{"num_attention_heads": 2, "intermediate_size": 2048, "rope_theta": 4680.0, "rope_fraction": 0.75, "tie_word_embeddings": false, "init_std_down": 0.00194, "lr_mult_qkv": 0.7, "schedule": "wsd", "batch_tokens": 65536, "dataset": "wikipedia_en"}
Each number is 128 + 32 x the weight over its row's rms, rounded and kept within 0 to 255. Layers, rows and columns count from 0. Numbers have three digits each. The size before them is the row's rms in percent of the matrix's.

# down: layer 2 MLP down (transposed), 2048x384, rms 0.0345, rows 349-434, columns 0-47
# gate: layer 2 MLP gate, 2048x384, rms 0.0822, rows 350-435, columns 0-47
# up: layer 2 MLP up, 2048x384, rms 0.086, rows 350-434, columns 0-47
down349 096:138113170079169148140104117109163178106153116077152111120092076153146125128103157137182148135109149155099179138103131110211138131136184120096160
gate350 106:091123110092086155157078110179156184141169154096193104097131082133149103123120160079096074032175127063136068117121110078049130139102129154160122
up350 101:177161120124110136131106114141137172159136100123122090080161111155150164106067148083115097085157140100109063117098129095108134090161161200166123
down350 101:189090180120122106132138110074137129096191139099056140065091149176140099108181069128151143179110149161108197129153151169192126120135158138057070
gate351 101:151078121117120141122154101129052151118096193073168115124101121136099054107132181115149117101088074161148119138120156144129146157135107109155101
up351 101:154046119096088138111084175119132148136150174112147139093111081180101101172149160119096105208149088135187154121111082154125126144116112127134075
down351 091:118143126138160106105147129144166108155139074133101140166170135090195176117145104117147152070161170100106120131145118120131126068134146142108155
gate352 100:115156157192157112161122112101167115127157141140099110089160102112140090124120147090095127173111196168127072120101123120143126154141071088145106
up352 095:088094108134046131149105179150085115161102179161129168079191110109135191193082127169124140113113126148113112159122134145122136149200175156072121
down352 097:106142163086178144138109088149114129094148103103098093177046173173114068096190085135094114127133159179122089088147077107154109167088128115158116
gate353 103:159103070100135107121137106074125087096149137134159161106147121129174142102158101118103090085145118114198066125160184180116104151140144072101072
up353 098:087206112170055147121096122170162182171119162085114107107127113199112111122093168159116128153148092116170104105140131135109167135140100153132134
down353 097:168101143115146113146107139115086113086107078200169136141058064103138179159186107134137125171121126117116150122102139151092076076156111130153140
gate354 103:141179128086193127148156147139175114090131086118093157187166096163169127090155175099103128117096125167099149097171141198153157140135136097129126
up354 111:103121139137100150128114143083083130105108138165161187109154097166121168174116158183107128083115110151113128181166104146149111116088215182160102
down354 108:165158189194101136095132115114101164137113187154116138129158129059131164175097103062115122056126118111122066160138097100188122184155156097117111
gate355 099:122169184092140135129147124101125093164122099108107116104096205137133112117185178147150170113118070110080078158160108092115163160112140126098098
up355 103:165163116102097085115173103090114103091093071069159110130139142162154108078147105119155161152130100138115132130176093141098115129149063113203096
down355 100:127067120183139143139130115121173134184157175160096134174168099142123173173115130123129100120130149111135134132128164112100153119084199130087148
gate356 095:190124079108063144153079176107168135123186068057120110088137106128139118206119104103114127092131098082137087121180087130140145116142113153089070
up356 099:114080080066097098101044094108083121097112129088085113105160068103221180149117158161144122097114185072135093194103073134154142125129100177130140
down356 101:124135146200147080100114158173178199126136160130142157101118119126160102074092100111113172124131116152135096156125107135119119149130202156108171
gate357 100:097062101095161148101092095132149137123163111121170082127128086098190144152137151216134107182148168140142139131107097173107105139079153138132130
up357 094:171109107162139100153154100099097133098124085137070162149128199093103129107132114034113174091094080106103149241146130125100184112103126175168110
down357 099:164129092129142106088134104136141131102193142114190055118114106068159118228138104205166123144138164132134169087119110162175143113048163099143106
gate358 103:110123095145096153192112135190201125109170109130155135136132130078161195137106159126044161107117155137124128140110125081109129112212171104135160
up358 115:105086174134125171065128059163115100086182150113100077098134161143141105093119094133141111109109150132093093149109077095133114149054172105092117
down358 106:142160157091081133140120145169136167122152071126094112124153148076121101158139200148090106139065149150084112078113160065141122171158117081125121
gate359 101:153104128116140119063076158114111130147144098174143149144176129132126156077136183098096106133113140158120093105106086059150162159120145116152140
up359 097:134147117146130148185100169154140160152135148104143175102082103100151162174096146140126113111206116144077160187156120155050178138124032067132151
down359 102:122100131143092119079179145075134119173110127183098161195114068112099137148110115140105106129133144101098091152119108088104115180135077102174138
gate360 099:144148176201116171144111150120122070095102147095106153110143153105141158137125149119085066059129162164127084190134132143119136129160212164053143
up360 097:117072087132094143121184110131089193137166125135169149181097122134144136148154088136142189173146108117114173093114109139099125100077103087192079
down360 102:133133192141109173118164144101111073117128144106107179140145167092074125116189197136125074147133148128143124163114137181122146126137158116053130
gate361 104:153096124123059115137084088184101096210141176105147148050133148107166125113150127147139106154129051162180119140122098105143118172110102132136144
up361 102:118109109161154089075137135150145110104157090144085121177151076122138106159131104060136102130146183099071148143150171102065212106113168157109130
down361 096:159086149105107084155107104082091096145146168138160128068084174166194126140196165164130145139111067119146105098113102103139082135094115085107128
gate362 099:144075112130126137044119143112131137130148091105150094119095125144103123099154095188175114158101092115137119104098144163104139158129151135139192
up362 098:108161113108065124214111106130109097137166176147117155132176121074151139171103144074128119095136112102085087176086130085123083126148110118155090
down362 099:111079136140164115074113131144092167188124074125125113077105128167145161137133135193168125150144176118158098075112144130141085115119168171076167
gate363 103:137158114149073101121150152074101140150130075143154065092149152103155178116117156178103125154147120075154101106091131157128129162152087077130155
up363 102:147115167122139136163099098141089168049164142124130135105110103073125151193176105133070187117143078163117155072167132152123158120136089135118137
down363 105:088093112182135112072101138132144078114109128148140161132123122103161122211120118120184148133080215099083097119147113147151126225121131136096137
gate364 102:138110169168131104162124097165132060174142149128167161126190130151100103110177100068152106183136135151164134190116116148080068152082099184170172
up364 095:201130167121096137150136141083111112161124150097097168109152064113133088159117117087158104129081112132143083170131146172147110144166092158140181
down364 098:099135109069117175120188117091107164113071080153098151138079143067137146139104120214128158101122153155110118124140147054153127090113129097065047
gate365 101:122128076093147163100028112166114192130173119067133125094134137088208121150125139130107117132161133121143171108202140106119158089116088109131162
up365 102:177128154116103087122086123176140155132143234145130074089157155100131092194093172118140153133134127055088183091151150121154100083146108129168131
down365 098:125146152133136128121096097144091100147112124179133159105085145122100100098134151156077089136097148122132096167109122150104073144164170112131126
gate366 101:110147146141122098141101100149131147134160138073179104116110155137113116109101137092098152076114126102164234151123164160077172132143127119116224
up366 093:086092144116135129152103116149136147111155096100145150138125084159164111127077158164156158125191116120127098147073158160139129100118133115146151
down366 096:124131101165107123116173178077151093097155106161119158122091180172155118141091148135116078128138109175143107090106141085151137119111088142106092
gate367 102:102100117216084124153125168145137114101160114081126194128106167098124080153074139145064109104117112060160068117096091180152135091143133110112176
up367 109:160143120173114105113164069088123133126095158115088140115136103163161118107138132121129104142150188136171096105180133138104106146138161072114157
down367 105:147118168106133051062128084138142125142089134154125121119137174172132150122161112107082180093064172153115115128151121105111111147123132130107124
gate368 098:177105158139145130113088106175154141124087142111146134202100157138098097108179097089136131118119122174150083127128116097130058129125103145169132
up368 091:109134141114100147122177128113161105098141114154140065147107117144101175137100164110107081087085195086073081127126145106077155151118113138108153
down368 097:168095170134098132128099135170148121074094146113132120163142133105111095188078095096089125125116135147140081135108104099123088083133104180108132
gate369 105:150093109138144134149133154160181120152146091199145146119120159195100091118136162190108112126124100144102181149144115090175142122132138122138101
up369 109:156167141094141101104176105113139150131124100131141137122088072135082115119177079091132072123104171123133093108115126138114095088126139056159170
down369 110:084105119087115095123106131114152112149168141124119108090061143150185126096137186119120198075057092142127146125152116129173108085113170098052140
gate370 088:155167102106137176084077104150146118143105150135106135196168146133222106111159100189062116098158071187151075159108106144134163099155073129142091
up370 100:144128158152100131157121131110102108142076148107121084120114103090039097111186152113149109095116125080119114118129232095163098122154141107171151
down370 095:180130121128107130123150107104091105174034134128096098130167137087123063135205153116076099099085115199171115180103191144074126085117174128151133
gate371 100:139155130167149127121089106095130147110099122109141109085091066213149178134160182110141118180125120174128101116118138070146113146158169112147129
up371 094:067103160150127094094146169143136161110167120155134129127156133079129103129116082126087178123108144131088128150141115174135104124127053132173130
down371 099:111119105206183134156102104117140142098091112119124115096116045173144176119135179075119087153120126182114099103121146141136125104142098142133146
gate372 100:136151178098088129116099133129137110145120109170091161165118115168144127104142099164097077125167188105102106055103142071142087097129104147149120
up372 095:082183053143144128166172131116117137153148111102171121086138124112106134115114148096095139146142103178098141105128174130104132132079149127166147
down372 098:111148125071105170103165196108069150134119138122099135125095096106134124131145084138053081138223139116159143050101118090143062081088124130152149
gate373 100:141086148115108145097137163138122100136149138082154163135085155159143197136120112162123120126209100100140170103080106174114125114126083209152133
up373 108:115165108179102156193098140154109122162163084098160153121149140156191132124111117168107139084083133073154137119122126099164133112191103128119077
down373 105:171102160125102146211042108166097123104120103062206122131105093102141119114095109181161171094182135061125099131131116173129152150085228124125111
gate374 097:112142077133095134130111141155096154126140135197070144061105112146128068145158117167094080142187129193153139155118115104155208097111158064128189
up374 099:156120120101114137120069097063141083129155149071118164149118164119141198099074175148136201057124108088134125097169103171100090172113127120121112
down374 100:163118135122101134125089112146109058138148170149070181099142105110123050108180200119018048111159131123197081114137114133099135094170129097149142
gate375 089:114157180154188129098138192110082148092128130111134166142220118105129105140104070131150146160085144132115072143135093097125128120120166085094126
up375 092:153087100115122124175073039154151136122157135185137117161095132084129129171141120147108090089160170129172151108093160109121153196157095143177137
down375 086:092148168169172116033147228100131075096095091080118116100192109121133101093117084124099163172085133146137089139163119114153124046141173110098130
gate376 098:118133134133133115160157081127119112159161105081140088128114142170054168084133148175138109123137131132159226146174098110152137071147202124067137
up376 098:158102158122104129146121113106120159000157133143122173157084115156127166126137135171082139189125058151125117183141127135138163167129142188104180
down376 097:106135082159104159115118099138165079177154139131159089084168155093128081143087096111165148099128125089143219047131143138132098085131130087117098
gate377 099:159178133066174086124087073093109106176169214112105090199157124059108085127182092071118079104129090176123109107153112167091155150125123118135082
up377 093:079126156151125140078153172176176175137080108106109104128100117154061142102094138103175145122149132108128092139145102184137082095159172134112138
down377 100:152110161065116098185177121117123120129170195118080141152151105120129057163172121072145094091102103158140059135151189156071154134125090112130076
gate378 104:131082136168147122152143183098161125116149102175056109097154108161158132106145172089098136088187123146140158145167108109118138128134092171117101
up378 095:130116128155126101084158191178132120124144092144087115084122121127097179158145113163073128092124138161091173080103124105165149118133137128121093
down378 100:092150133091175157157088100087107168148126159115159124138153188162119086065101180116136125167118088078123086141103103109121104124169158153188114
gate379 101:169151058045154079102060184116079149156140154120111107161161061110125146135152176134098143171118148120130111137101115083163198123094124125152146
up379 097:134188094095131087101071182153147182125132162124128132175136079071193155147146132096041150160137142113169192138132120082147179092106119062169171
down379 096:114093185170110161129171098132104072089096120121122165111097172168100106125109134124144098091111124146086085083133142149082082149157086138138077
gate380 104:138071140149156176073104172084144176185151132090134139181117132152110107161182081095163119124105129103080109127134146084195178133095068110106112
up380 096:104117118136139138121151156125116106140151122137108134124133123099104096096122158131158159091122167128121136124107090126100104118141214114160104
down380 100:175147184132150145108170177141128146161132198065124105113137118160099124139119119158089164166132133115094135116110173110150121083098084103154132
gate381 100:115110162142148106052141133207105106129181133115154115064131098130136124078130140167204152201065117124126134148156127182121178141116122119128195
up381 100:159050129168159134093177119152143137126123111117134030048136113105184143097155115106177124158179153110125154113130096199119154186097149137171160
down381 101:126182132154136130143119075135104154153134132138097083094168163111122146173147159176112142117153068158138107128135152079146126133190127144145091
gate382 108:126113104091128125120139155116115087097143104150170138163157076119116081138119110150145127121059125138115095121135091093210141162160120147134131
up382 105:116147140102120132096071136075166116124089079077155116161132133145114092118133079138077117141161180144154022106158102106180143140088123094192130
down382 109:176157174120126155209161061114135165124141128140051119060169161063135106124110071117149150091164187111136122087170107165116184189138116106118121
gate383 100:177144137104161137140141130151123127113189131107113111164168139148113110129217085152160107168106086119112126115139127135198133124124190100101148
up383 097:147128164119120171069085115111141131125099068100174168191110174144113126093120124126082160125172151133069104169056107120116165103175125189091102
down383 097:132153135151119120159153102163103138096144172149120053119153110168110157136161121144188085143089096146140131106160055125136115139108140090155165
gate384 098:156097134148118150213138144153140151119139200133174040100124160149130110100071137065102159117135140084102135071087103120120109095203140141118134
up384 097:117119099126085139128140110124116112130099131186135142171156118072168109103154116153110108149095069135091111137147113197162127138104127167124102
down384 098:129098097121158137148130126138165131129158171072121111078111140141134139149157119119214137149096162095148137131086142134102132048096127141182062
gate385 101:117140107132077161145094154152123090097117116152105097143175137114162089076147105224136166122137142109134108126164142112134087068145103121096136
up385 105:100088144090152148165139158064150069103159148115166147100102123124095115103135126097089101162146108143109142141095072145129142158117120099166155
down385 109:137104101150128156092139124129123109116117152125188110095163106177101128057156107127096115191119238067123090196124168156149124129164160169104112
gate386 092:153138121111124143160158186094128092126085112138113110112073137153181175103110189177100115090120110140105112133151097122162141069105104097178161
up386 103:149161125137105174164136139061068111192075153102103131127103098121144162110091112118095103106166140064106106098111098147072153126117098140135182
down386 097:154135126124060141172109142099123162201114161083080148120143127105090131128168130148125118136116128117113121110093094197124126118088103173127150
gate387 103:178078084126102165105149138151135095104156098122174130196134096113147142165166160110084132110101165088164143137143130080098132129136126107121130
up387 099:166136132175120101123136116093100126079142089157127136120082120167123103137150208110141073199103124097144155107163102165164152127113123157109212
down387 100:128082139072086158098142153208112109147143101145115104170103072123102175074113089119109136118171157158130193143132121084144090109170119052134094
gate388 101:107123160075177123137185119040133140122135161065134113103088134131114144101081128166120122113162146165129109139121060087154133167146144128120119
up388 096:123081207122134116141092190138179161143136157140108092165141168119125107150157056158176090143106144136124147078119140053148137133113147127134148
down388 096:121145062100121170118121114157071114134124110095106140113085148115149175164134133087074151135106144150109137151160087138081133116080106158103105
gate389 101:085160118107068163124136150140139148156079099075124112074085145144112163201128087152133111075146156066130138095137125122198155089123139121158169
up389 095:169122136181133189080108151127130131117188145118059102135203167168140172168087067143151141066154055080153073208170155140124101117140162123154146
down389 097:086121110138118096120070161177114136112127077115167141113049125114146116085147168185164093127117152088093153061069184171122147083116106103087099
gate390 099:125132167100178123111115165107141076109175123095151129072086149114128071133113089158100179154118093107105141128111205076113096158143146080157168
up390 099:165163097061111122162124093148125161134099077116130111169155139115138143211196126105086098108129117114121137140107117171138111100171080083164119
down390 096:098115174147150094133130173178186067131146185115137135089077083155122113130075106165150150111127132141101170123116161070067124120175161097078127
gate391 099:111141160068192098122151158091141048099197153148100130165124121117108129130128151110128138126136126126047104143145201146111113121098055100098140
up391 103:156088130169106163080120112130138136058094093120154148108141152111094157168154112112110187140077179077133188121191122139156087134122109136163140
down391 103:144126142095100153093137151103081101120167138151127160143132115138104121122141132076139084106103094176136112127110111152166148119147111163123132
gate392 101:093139120116135110143101149116122136069125159124169106127169158090144098129131156099099126187167121129115137132130191153098113137145091124153093
up392 099:077138092075176100126144107081115158131112113099154149125139129120128125180126144131113130193143120185185136096078195094092117159165088082126115
down392 098:204147142143105135159136167139135169110105083104091139115068127162125153104170053096187079109113156151092142166170036141146125124069154162114176
gate393 105:160142129104111154095169154145133085102157200053195047121140121143161082155090110108114125110070138092114138130121076093114150154116161118156136
up393 114:133091095100146064140140150088097071048182184065169124108131173099121127121091149102109111091084132114128130178137129157093146198164145178146179
down393 110:132108127091132134127143163146124125081139139111207075117137120136091136109172123089046166144098194129144167094116090088113137155188107113114145
gate394 102:180110109186121139117122163117144132101161073225115119139190133123126117130163106121143108104140128122108143122113163117160181097119122106088075
up394 106:145094127128153111156109086119136104182130176087167160114107150133157163141065200151113135090143122153157171117143133149137109173157105150104150
down394 109:136143125155146118119114145130163126059138075181082125144196112124128145076196089119158127170088175124094132099109113095134143120097186135138108
gate395 102:126180124133143162123085082118146098107106114146101070116098145113116102130052103105187097110132131148142155079188073136173201116078132141109138
up395 099:090118152111130078109155153156199129108173141145134148163148167023110119091196129096176131172083142119110154063134162147144083149237140085085159
down395 099:144131117158142161133108118091075173171112084155130124093070102187118158112079129138146109145193113134122141141118116111164141091045104186119090
gate396 091:120071143095154077135125130124134101152148066115120082116090165160070148113085064156131075152123089100097144111105139104104158094152099105126148
up396 095:155083168154153063114149182130196051122169189122114100166109121203128152099143147111161135094131102141149147119157191095109197116139087170167131
down396 092:056137104098084224150137084073063190138117082145127144145131174117126134108131139114170105134125133156099130151084100196067059176104165096095096
gate397 099:192156130187100066109122092092096178123139128160160128088150155090115085105095172146090169149108085182098211147115097107157069096150104161117128
up397 106:109136125146081163136085127156120123132180159087081166086091138135163151116129134157125164108094173065093110163129166206077109143191112113110131
down397 103:177150132158111106139095088094092168151160159149143148069124144143098141124161165139113118142088116121149128116134076151123105118175159121148181
gate398 102:145146179105108144127140139150195064103092133169134107101094164124170181112082097151079098188130086133166109145164159105142125126100113130087149
up398 107:144117094149062092121162111125098133086157138092137156147093116106106111159106154195103107158133073143047215211129125068076112160182062139139153
down398 103:135190114091120080121117125095129146112146136142156133128073111157114129157106145126085166179139135135116102255144190161141138166168109103126096
gate399 101:179130097120159142051131078146144152161153131171151144140148122165134095172110170126046090093165162142118065099092150154113192145139156135125072
up399 098:152182132141161086120107159177155106095122115175179165138167176084113104113125131162127143182187120136159170118079128158124155139119108124099067
down399 098:089181130100141121171154102135100120143178151159097063105028126179150104180146123101101154140063143098091143135129098107173149134130119158107138
gate400 091:144127104103163090132099109112116083107139106104137124183105143153112060116092141144171119135067099115054104102118085133129184139115159116172123
up400 088:140095171138130122171168135127173167076117148153198206139163074110148085150108166148129049113144096135140130096110176175177122160146136088142095
down400 085:157093112103192117113096148157104079127164116116084096165114173125102103093152095160138196146108144163098115122136103121073151106121122183141156
gate401 090:108143114166119158117124097147159142173171160148103142104150108136215142185131136186122052172115145171135115106167154138165149127149159195138091
up401 102:139102152106120154114129127134084124075210194137106136155143153118142129164082138145141109143144117055119124140081139117114182126110134058095109
down401 096:148152108183145145144125124112119117124086120118128149083133081132120143118186096104141129130080114174148121119175161147144095149136182204147125
gate402 100:094144119192118116063125126092200139167085103138134078133151095205104084111169195126097142138103150140101212122137168133128117122105117098135166
up402 097:107161129180097102140111171100096165145117111112100051053114138078104159143085117150174086199113116149093102109172192126127170119177154100154200
down402 099:144087155121139201111094104147127070062139141156108145181117104131166160113130138126092152134122152090194111095052096174118132171111136186077104
gate403 107:098130159136111133157098115144163179136167158097138157076089162144139111115086133112064106176126106137117087106181186135179137129160181054098128
up403 095:113115125092085069146085121152113122167102116097110124138131145121160159126195129154125120108135178133176137109152091114108161123119094090065173
down403 104:096095145146082116096164148154172107129134146156122170122071085105144055162067104066120132234071106103168131129116135125164115149191187118156112
gate404 101:118165104135098122105115102172130119178131129113151187093064084124123116132138097108073148151101153127096181121145097168143125103100144111121134
up404 097:180130147135117061081157090076086158151147104163132111140062107124110119105156130146097109197167184171176120047194116150123103129124163105078123
down404 096:083151156095140115121116167166206120154106154104097152162158139111125081133092155128109148111117057098101155194040146117179136099152074086226156
gate405 093:153092148060112086129147115158169123154175146169077098116114112125080106143110055073226097168136117121070136133131180112087134190123135109104102
up405 099:135105095120101169103098056121132188110152165141161160133118143112062169143142168077090111085133151165123177126139091105105182087074153115116176
down405 097:114131150150134111154099204177143122163100101095091119117109094121189129124123073159158137120115149177168097115150148129134097172141126212117083
gate406 101:154167139113082088089148085130130101144108099139101168166131081147138112090158144094149145169133159076093069183167118127125130164102080153110098
up406 101:146122125107109116161198137100160171136110096101130111165099146128133111109110116120227164122071148173077113163146141176113117124151120088137118
down406 102:169127086114133093130099111102098131118088140162117121123096147145128165138126209149100131086105055108108073173050102147146106127050122074095125
gate407 098:155120182070100129098144130121118145128146110136102098082128098156107127152136131134164175146116082164175104141080140096082135077130098156178131
up407 099:122091129120099142091121101058110120146135135056083134132074182143111083137169167085131121175124155140167095115154130192100108128145100155167121
down407 099:100136159121112060067071119140120132098143142194125145161151130116164195137132130088174096106152162148114111067157060172156103151099120078172102
gate408 094:154121164111170157166163120130163131157105100082171128151113151138118100207157143058125089117108167101137142139178096138133127098111137173122122
up408 088:098144177152165134138146126105075074128083150133197107149106136148158106173134116092140087118144145145166189153133148134167100133062137204108111
down408 091:132098066133120096083126154157134141092138123176085124085144109100123174043106151170155190164121107122141094127122139120131132108135150040177127
gate409 103:156066170088095122150096095150172105132154146093140138134133149077109146092059112147079147058153160077084096140089151144118155113133167157142121
up409 086:122142147123115177131156146104117122094152102145124076164101112188213174126155124123195065169091118125135163179152133082103106154121092106090147
down409 098:129090149114124128159112109146092123163180112095109086115117120084109145125088125154068131070107128136133132144060140159100155171158174179187143
gate410 098:112142158088142072146095160101118082154129152117118098129118102168171107121101098193111149176174148131111112115116163074121154184142142085119158
up410 092:155097126128147182096107105114140166135100112156081126102077143099113130160123123058088095040118133097143154156165112152131113089100121121128143
down410 099:094150147119091056153115155151124110136157163081167143128127104208167134113045072202164150196121129129120134117134124085115179163127151123147142
gate411 089:085069114135123142141055124160188089162138138091151169104150052183095165128088125118166056149143151099157112072046108136090124132116161149082145
up411 102:134172164135138156126154132154147137142112125156074093220103114147167130154128157135173215136068135158094098143099171137123100146114182195182135
down411 087:110116118113110101148119112128127094110156107102164170065133155132072103130090105144078045132190128081138150122138062140092170089113098088017128
gate412 103:142087129133084154107151144155175051099202106115109091130122163181076190088120101113138134118137172151109151155111104088124156140146110106117090
up412 103:100142146097126112135140110116128159128100151119163083173112189113120155089113170108089151152094158152198193129143052159112135111144110118140120
down412 104:134106109061141088077057146081150167126119118118126101116149141154147115128084129142094134181075107119150150151102112123140117107118215147114087
gate413 100:098119089170117225115105134156161150073119160164144185136152130123119211165124173161103186117152123164165134152101113111138138146076093124135128
up413 092:216108081073105104096155089157100156157127140140082101123073169131164169086132108119133142161154139095214096122173113117102105141156105140116171
down413 102:157090108174126180113135132169131133106141092152149160184080136086128153144121133144139154131163125127138106092147178088118145141086102138112112
gate414 098:159147062099106112100170141147127124103129128101155143233094134135101092134136117147101094118121126084126155106159201084123125149157118075167130
up414 099:183159110124150143107190134180156135150120138130128107133141086130124085074092089100147141125108128098100087137056166158142086084113133144168103
down414 104:110090146134187108145057080086097116111190133103077114077192185088149128110140143094156135139183093176151118153154098145118160114131143109079089
gate415 098:091108079105180106153151146154153105084124138159163109114147134086150182174126108127224121119094091139109154133136144172079088106113180162111120
up415 092:102094078084219131170140129131179122092163137145162093108166127103162160126112105124207150141101084177121145128100094156107071110140150164096115
down415 099:175141199057074142133080128107142166148132160117137158122137122180121125090154161136033198153135111078157169092131112100159139149183093123085090
gate416 099:142126164108130124092151200155118141139086081117134082178163123126171126150120137130087120150075160153157138077161044131136149144135173132086193
up416 099:068131043129120168093100128148145150120101147121152075133106081153192140103132124152100117184099154110129120088132129103178114223104121113145112
down416 093:169187170103127076131123150146127104126119093152117170121163197082073151165146142106121129069109089109148161153145141170134159049165140147118122
gate417 104:074126118141134145165114158134149144127141107146139151124101100122150122133104139179141130081108213138091079122085087151117149087181113162100080
up417 102:104209098114113160162108123168130154106125172118144123141123139145121130116132101105131153110198125132163129098105121085142094138136120087154108
down417 100:097133154163062115085115108129138152143179149184110126087160089185085086092142158106120129162170082099185136128135111134133110117067126115157123
gate418 096:203100136142158073074151113155144154100107117102086084117136124149091172139137087135086148105139152119109109098110149118142154069083066113127157
up418 099:145149107049084109091171148117143184072160110093164108123147108103093083100060084142121192131124074112123106090122110124110094100165133154149117
down418 100:123140128075123123178084117106081066140137177153184103120063101095107101199164093108161086161169138086138182149167056166176081160149186101150166
gate419 093:109130107076114167101093120099148160180142102085163098162110146088109130118150157118116087132112130060161122181084124103127129146122092153078155
up419 105:095093162157114098120177125134092076101144080089070119110150115185131173097106114173132131110145104158129067149164102139120145135145122133126155
down419 101:084112133049068126149116100066132151103092144082072181140102106071092102158132133136116122143125103091142149111081143118121111101125060150107100
gate420 099:139067134072111135159139158099141093089139150059179094139093180125166122138130164156140106102165114116072121101171132128118154116108149148119104
up420 098:109077084151115102126109203146132133097131129040086148155082104136130102137104165166107138138154130120130108082154166119144164085133186087063144
down420 099:150149097156137127120099116133091136150100159169163162121148150147106174112150078150114144077113128106152124138093084116164118100104108149139150
gate421 096:126101157118142143126193156117198097179101063154117121167163117086110133096093135143199115148122087139137135102026151082135101161109117115102142
up421 104:102093107120153125155170168165220146196135075118115136163081142116150120112071144168145135132113073149166128162085169140123114146164110143078144
down421 103:170102137134118198122080147166079117130130140101114111120087145160121151120146105149114135082077138123143131109172135120133058135075115095115193
gate422 101:095193137101077162126097168096092096170142080130136118136105162178121134202156139074143116149170185205126127130097147144163153117103116139142060
up422 100:145150148211127122101127077112121101087142173044103092083121106101093118118143112104104081112121123094111082077059091139182147154116106097180149
down422 099:137159077073075108176102166136105119129150118166124108080101115132162164082129143193164169184091142149147128143068124110128177072078127200124111
gate423 093:128180179220125103130103120107093108147108123105130107099117140082105086111128093094194111139114161164107148118132091154096187069067134143090097
up423 098:161161110173176111135137082177164114076116135113157174084072184156109133138162126161121081144157118167137081154141097113099088120118137111123092
down423 098:115142158142097137106159084101121128158111118138065106154163122162092138086097094099153155142141097133106066121107153135145121118130164146079077
gate424 105:167196196161103141172184165171158168098094143119145107152108143105107099137198102121125057053136105150080100109121126125115121164179163085122165
up424 091:132112104075153111151132099154119071110137144185081145093120145125134144130086152177086189155082159146157174184148158170133134129093081147139130
down424 094:153119203148080132150170169156138157130057159117181103143151124160086083109204098112150071072140080146069115126108109115140130176204156125156162
gate425 100:148171068111129103115170154095089137187145139196116179100143104176086142100169110172132196149115105083182150102133123118091104135110098131140127
up425 100:135093229127129173125116138140130088109112153112105082149118125167138141187091132119114115120191122141144144141112174118161169148136103157114121
down425 099:102111099162097120163169143074103098181101101080167159055103190102165136147109098165073125171113177041175160113188090106154162155203118121159132
gate426 097:148049099148117086145116119133159134140141098129072127191155114153074140130184137138186069198103101135201119120133179157134149123123101110179142
up426 105:110119120140096157075144085181104128165172092114112166154088085120082073146153122086098142162147068125103133159148106119125169094125142108171099
down426 101:131100153146146144125126171073124152121163080150160097117093100165085193125122159110177118075153110179117126160135120165134141184154173093202138
gate427 102:156147135175148083117167172119063125138097122146182130153131166094137063201157065110123077084120183155149178108117141178145124142118084086115107
up427 096:172115162169136141162091092113098157114133147128157156098094135148070119137116146080129121159164111086139127114054126123113163142122104110188158
down427 100:106173096134124091109175118149118106163118119104129128098139133118151098128193142103123150067128121174136116087187137127176130125138129187106075
gate428 105:072100109214121166142147101117096139134150153174124138148048179116150099126102064104097108120081092147098101111103160152109152132086153152124073
up428 091:130086117199145184172108094108076137159176133191104120111069187096131124138078159082148118097159121147168141086062159128079118197116123188056103
down428 097:173159143063129119119087085108193120119115079077118126108180078117117143137077177200156143144162130099127130097152119118132117157143126120132146
gate429 100:161142159131065193184162188084096123134146131101147146154141119116191145146121186088075137092114084089115116174142109077148118112119137160248095
up429 104:092073069142117166116095083155145140153106093139166092126129072106146128066110118156119179182134117105153158141115027191133127117138199163076160
down429 101:132142106140097127165153064173102117190097141079147138126109132066133085149119117128155121093120105127113075126163144120181098144137133148113122
gate430 099:125134139140095053127093163156122148112214067114121092147085141142133133073131160080085095085161119183112099141057124132164188113164150110124125
up430 098:129161110165193112099182140085127124132087112171213174161139111083131140127144108168133138137138065137192170098144112104186117103159109096067141
down430 094:128094135127120154185076104113110144155137151160051093103144070189123139110136110085114108183163175120115073126117163133095162182107147160114106
gate431 106:128093141147147123098144200140128122192132092075105117089140118142139167148121155104158163156107094144134117131174115083084149089166190123094092
up431 108:118104122078108152116163065143153119086125132147107167120131121127052087118176100149054095122136116140172185128126126175176113097064128060116153
down431 105:150100179108149115066091174113127146159129176089146111127169125139091123106112099084117174130179090146140115098098190097081128062101185103120121
gate432 095:114163147175124121109110155173139164103165083113076095118135184167125150163141160112092179157075180088095125098170108079092133111115161095142148
up432 099:148153130146082093124111138174087124156123105107176113158221136144111137087140144179123112154093092149151159140119070107145146093097157136153129
down432 097:153138117099136166161150122121139127104126125118118150105111104086166143178126130093172134117152156120141088138141170161175149099097108127091116
gate433 101:104143072135125126124130090189113048195130157162131145105179075125097086138134122113050152087134188180121140088089069161135153127154170112147117
up433 097:118115069139097160153158126131077097121175134166120137163158142120086113139078127137172110104070115131138153138153103124140133175189209124192165
down433 097:107131123094170107134087093091134072101132134122092136096114115110173118172134081113113160151081124116067183118103126175111143140069090163105076
gate434 102:139178080173124115130078167186079090083100111165086114182142140149163180064138104099127077065090158086154121132165133152114152139159092056113135
up434 104:121120156155149183151191144115147143143147163108128139101128116133146057157146134114157155146201165165111141126149141126143130174126179142133162
down434 106:105139123113123100152122120170097097124142107158118114181093166100103156154134120161147096136082137080143050109152131129124125095184095090115080
gate435 091:121141073044093095129107152110167111115147068096129120151130071145142077108154103120166096159152085148157128119111088125117122116124095135152117